Weights of a small GPT-style language model, trained from scratch on English Wikipedia: vocabulary 11576.
Each number is 50 + 12 x the weight over its row's rms, rounded and kept within 0 to 99. Layers, rows and columns count from 0. The size before them is the row's rms in percent of the matrix's.

# down: layer 2 MLP down (transposed), 768x512, rms 0.0879, rows 28-34, columns 128-191
# gate: layer 2 MLP gate, 768x512, rms 0.114, rows 29-35, columns 128-191
# up: layer 2 MLP up, 768x512, rms 0.117, rows 29-35, columns 128-191
down28 103:64 47 54 62 41 45 49 62 47 54 57 59 46 60 41 54 34 56 60 61 69 45 46 61 37 56 76 50 47 51 52 49 33 41 28 24 70 45 69 41 41 58 32 57 69 62 59 58 52 51 79 31 41 65 73 62 38 47 57 53 36 36 55 55
gate29 092:23 28 40 54 64 31 55 56 38 34 52 58 40 49 53 60 23 48 43 34 55 35 41 22 15 22 59 59 55 48 41 46 64 44 48 48 36 25 18 46 72 18 51 56 50 44 63 50 48 36 36 29 54 52 43 59 34 46 30 51 60 43 44 28
up29 091:38 55 42 47 39 34 59 71 77 49 66 52 40 50 44 63 44 62 52 52 63 47 48 55 66 47 44 60 53 23 45 35 68 58 40 61 31 33 49 57 52 50 47 55 42 57 48 71 68 58 47 19 52 35 45 40 46 49 38 36 51 35 49 66
down29 091:48 40 43 58 39 45 45 60 60 68 48 55 26 38 47 39 52 48 52 57 33 63 44 58 31 47 39 56 54 40 39 46 69 55 35 54 51 35 41 38 63 51 37 49 56 43 48 46 58 43 44 39 59 68 31 50 54 44 36 53 56 52 38 22
gate30 102:60 60 59 33 22 38 42 45 34 25 56 50 64 36 18 32 54 59 38 48 71 31 60 44 37 55 58 37 65 34 41 46 55 52 72 49 38 69 36 58 40 58 50 55 35 57 57 71 59 57 48 51 55 55 48 49 54 44 71 63 54 37 62 44
up30 106:36 79 50 33 66 54 54 48 66 35 42 46 28 53 47 67 41 43 62 38 55 37 49 54 26 52 56 38 39 43 33 43 55 51 51 52 55 58 66 51 39 63 58 45 43 57 31 46 53 89 49 43 56 36 53 57 52 53 58 46 44 49 54 18
down30 103:62 40 51 56 49 63 55 31 56 52 65 53 56 44 32 38 59 39 39 56 63 63 47 50 74 45 51 53 49 53 60 49 46 38 51 54 55 66 36 54 61 67 48 59 62 64 51 48 50 63 29 44 60 49 62 52 40 37 37 47 41 56 65 56
gate31 096:56 66 34 55 46 53 47 38 43 47 32 40 36 38 61 40 60 55 64 52 47 38 49 45 48 60 50 29 59 62 43 67 48 50 62 47 81 22 68 61 26 62 44 44 41 47 41 51 56 32 47 55 45 39 44 32 69 39 55 54 51 54 60 64
up31 100:78 38 49 42 62 50 52 31 41 28 60 44 72 43 47 67 60 36 63 62 49 41 39 57 71 57 54 60 36 29 16 43 54 44 43 50 40 35 35 49 54 45 52 64 64 68 35 51 40 42 45 53 32 47 65 60 55 49 50 43 67 64 38 38
down31 101:36 51 54 33 57 41 39 46 52 49 45 55 51 39 36 39 58 48 56 59 55 64 71 52 72 58 44 33 68 39 36 46 53 29 45 58 54 51 45 58 26 59 74 35 55 55 26 53 58 52 43 66 50 59 56 48 63 46 55 62 65 58 47 53
gate32 105:48 54 56 69 51 33 82 51 29 51 50 57 64 53 73 51 40 39 69 38 45 60 56 77 79 72 50 56 48 50 54 68 55 40 61 63 66 43 45 39 43 35 59 43 51 40 50 50 52 31 22 45 61 34 28 70 47 67 62 63 49 59 53 28
up32 098:43 70 52 33 49 46 49 51 59 50 64 66 39 43 49 27 33 47 38 63 35 40 48 61 55 61 45 56 58 53 49 75 43 40 43 43 77 59 46 14 55 49 58 22 59 53 41 77 52 37 41 47 48 63 29 51 34 63 62 49 48 43 59 58
down32 101:56 56 53 49 65 57 47 41 54 64 50 61 56 57 54 44 57 38 37 48 41 65 44 44 70 60 62 46 58 34 40 37 60 39 54 50 51 43 68 31 55 49 30 51 45 54 63 70 40 69 53 51 34 62 58 60 57 72 52 61 75 34 55 50
gate33 102:59 54 61 70 44 58 47 45 47 55 32 53 45 55 52 36 27 46 48 57 76 49 19 43 51 44 55 58 58 65 57 60 65 58 48 54 53 61 48 50 46 37 65 47 54 67 45 31 49 47 35 35 36 61 56 38 30 58 36 57 60 56 48 73
up33 108:57 38 60 36 60 46 58 37 42 48 49 43 66 34 56 55 48 48 34 48 55 32 49 29 47 39 45 58 50 53 44 46 39 54 57 55 77 59 34 58 53 33 36 22 71 33 67 56 53 50 43 58 69 59 57 37 51 50 60 37 56 68 43 41
down33 106:58 49 68 50 65 43 56 42 38 70 40 41 35 85 43 34 42 52 72 47 48 58 44 48 46 61 45 35 27 66 28 42 46 36 47 38 42 66 42 48 40 55 50 58 49 53 41 41 69 51 42 58 42 50 43 60 50 44 47 49 66 59 41 62
gate34 104:56 55 50 34 64 72 74 44 62 24 48 50 28 51 42 57 54 28 47 47 45 43 65 52 46 66 54 35 69 39 40 38 57 37 47 48 48 62 72 53 54 34 87 49 50 26 34 38 53 40 45 42 66 53 83 46 43 43 43 56 36 53 26 53
up34 104:48 54 33 45 59 49 52 52 40 42 73 69 55 54 74 65 32 36 62 42 51 36 57 64 43 43 53 53 26 53 34 41 65 51 40 40 35 59 39 29 41 65 57 53 51 35 45 50 47 57 55 67 41 33 21 36 54 37 41 50 43 57 54 40
down34 101:37 39 36 35 68 39 46 55 48 37 37 50 32 58 45 55 57 35 32 41 50 57 32 61 35 63 55 55 61 42 55 38 45 39 37 62 54 62 50 53 61 24 54 52 44 39 50 46 52 65 40 62 72 29 39 63 59 52 66 59 36 32 67 72
gate35 099:37 21 64 45 35 54 63 56 55 57 67 52 58 50 72 20 60 44 42 54 52 57 40 56 46 77 61 60 54 60 53 45 53 51 53 37 57 74 44 54 26 36 53 47 53 53 41 38 53 33 56 50 56 45 56 45 83 56 61 78 68 67 45 58
up35 100:43 51 44 48 54 61 21 29 67 48 61 37 44 59 75 50 30 45 56 44 61 47 53 55 45 60 66 59 59 49 59 74 55 48 38 56 53 67 37 46 52 48 67 49 43 40 52 52 47 59 42 59 54 49 58 36 37 45 54 55 39 57 34 45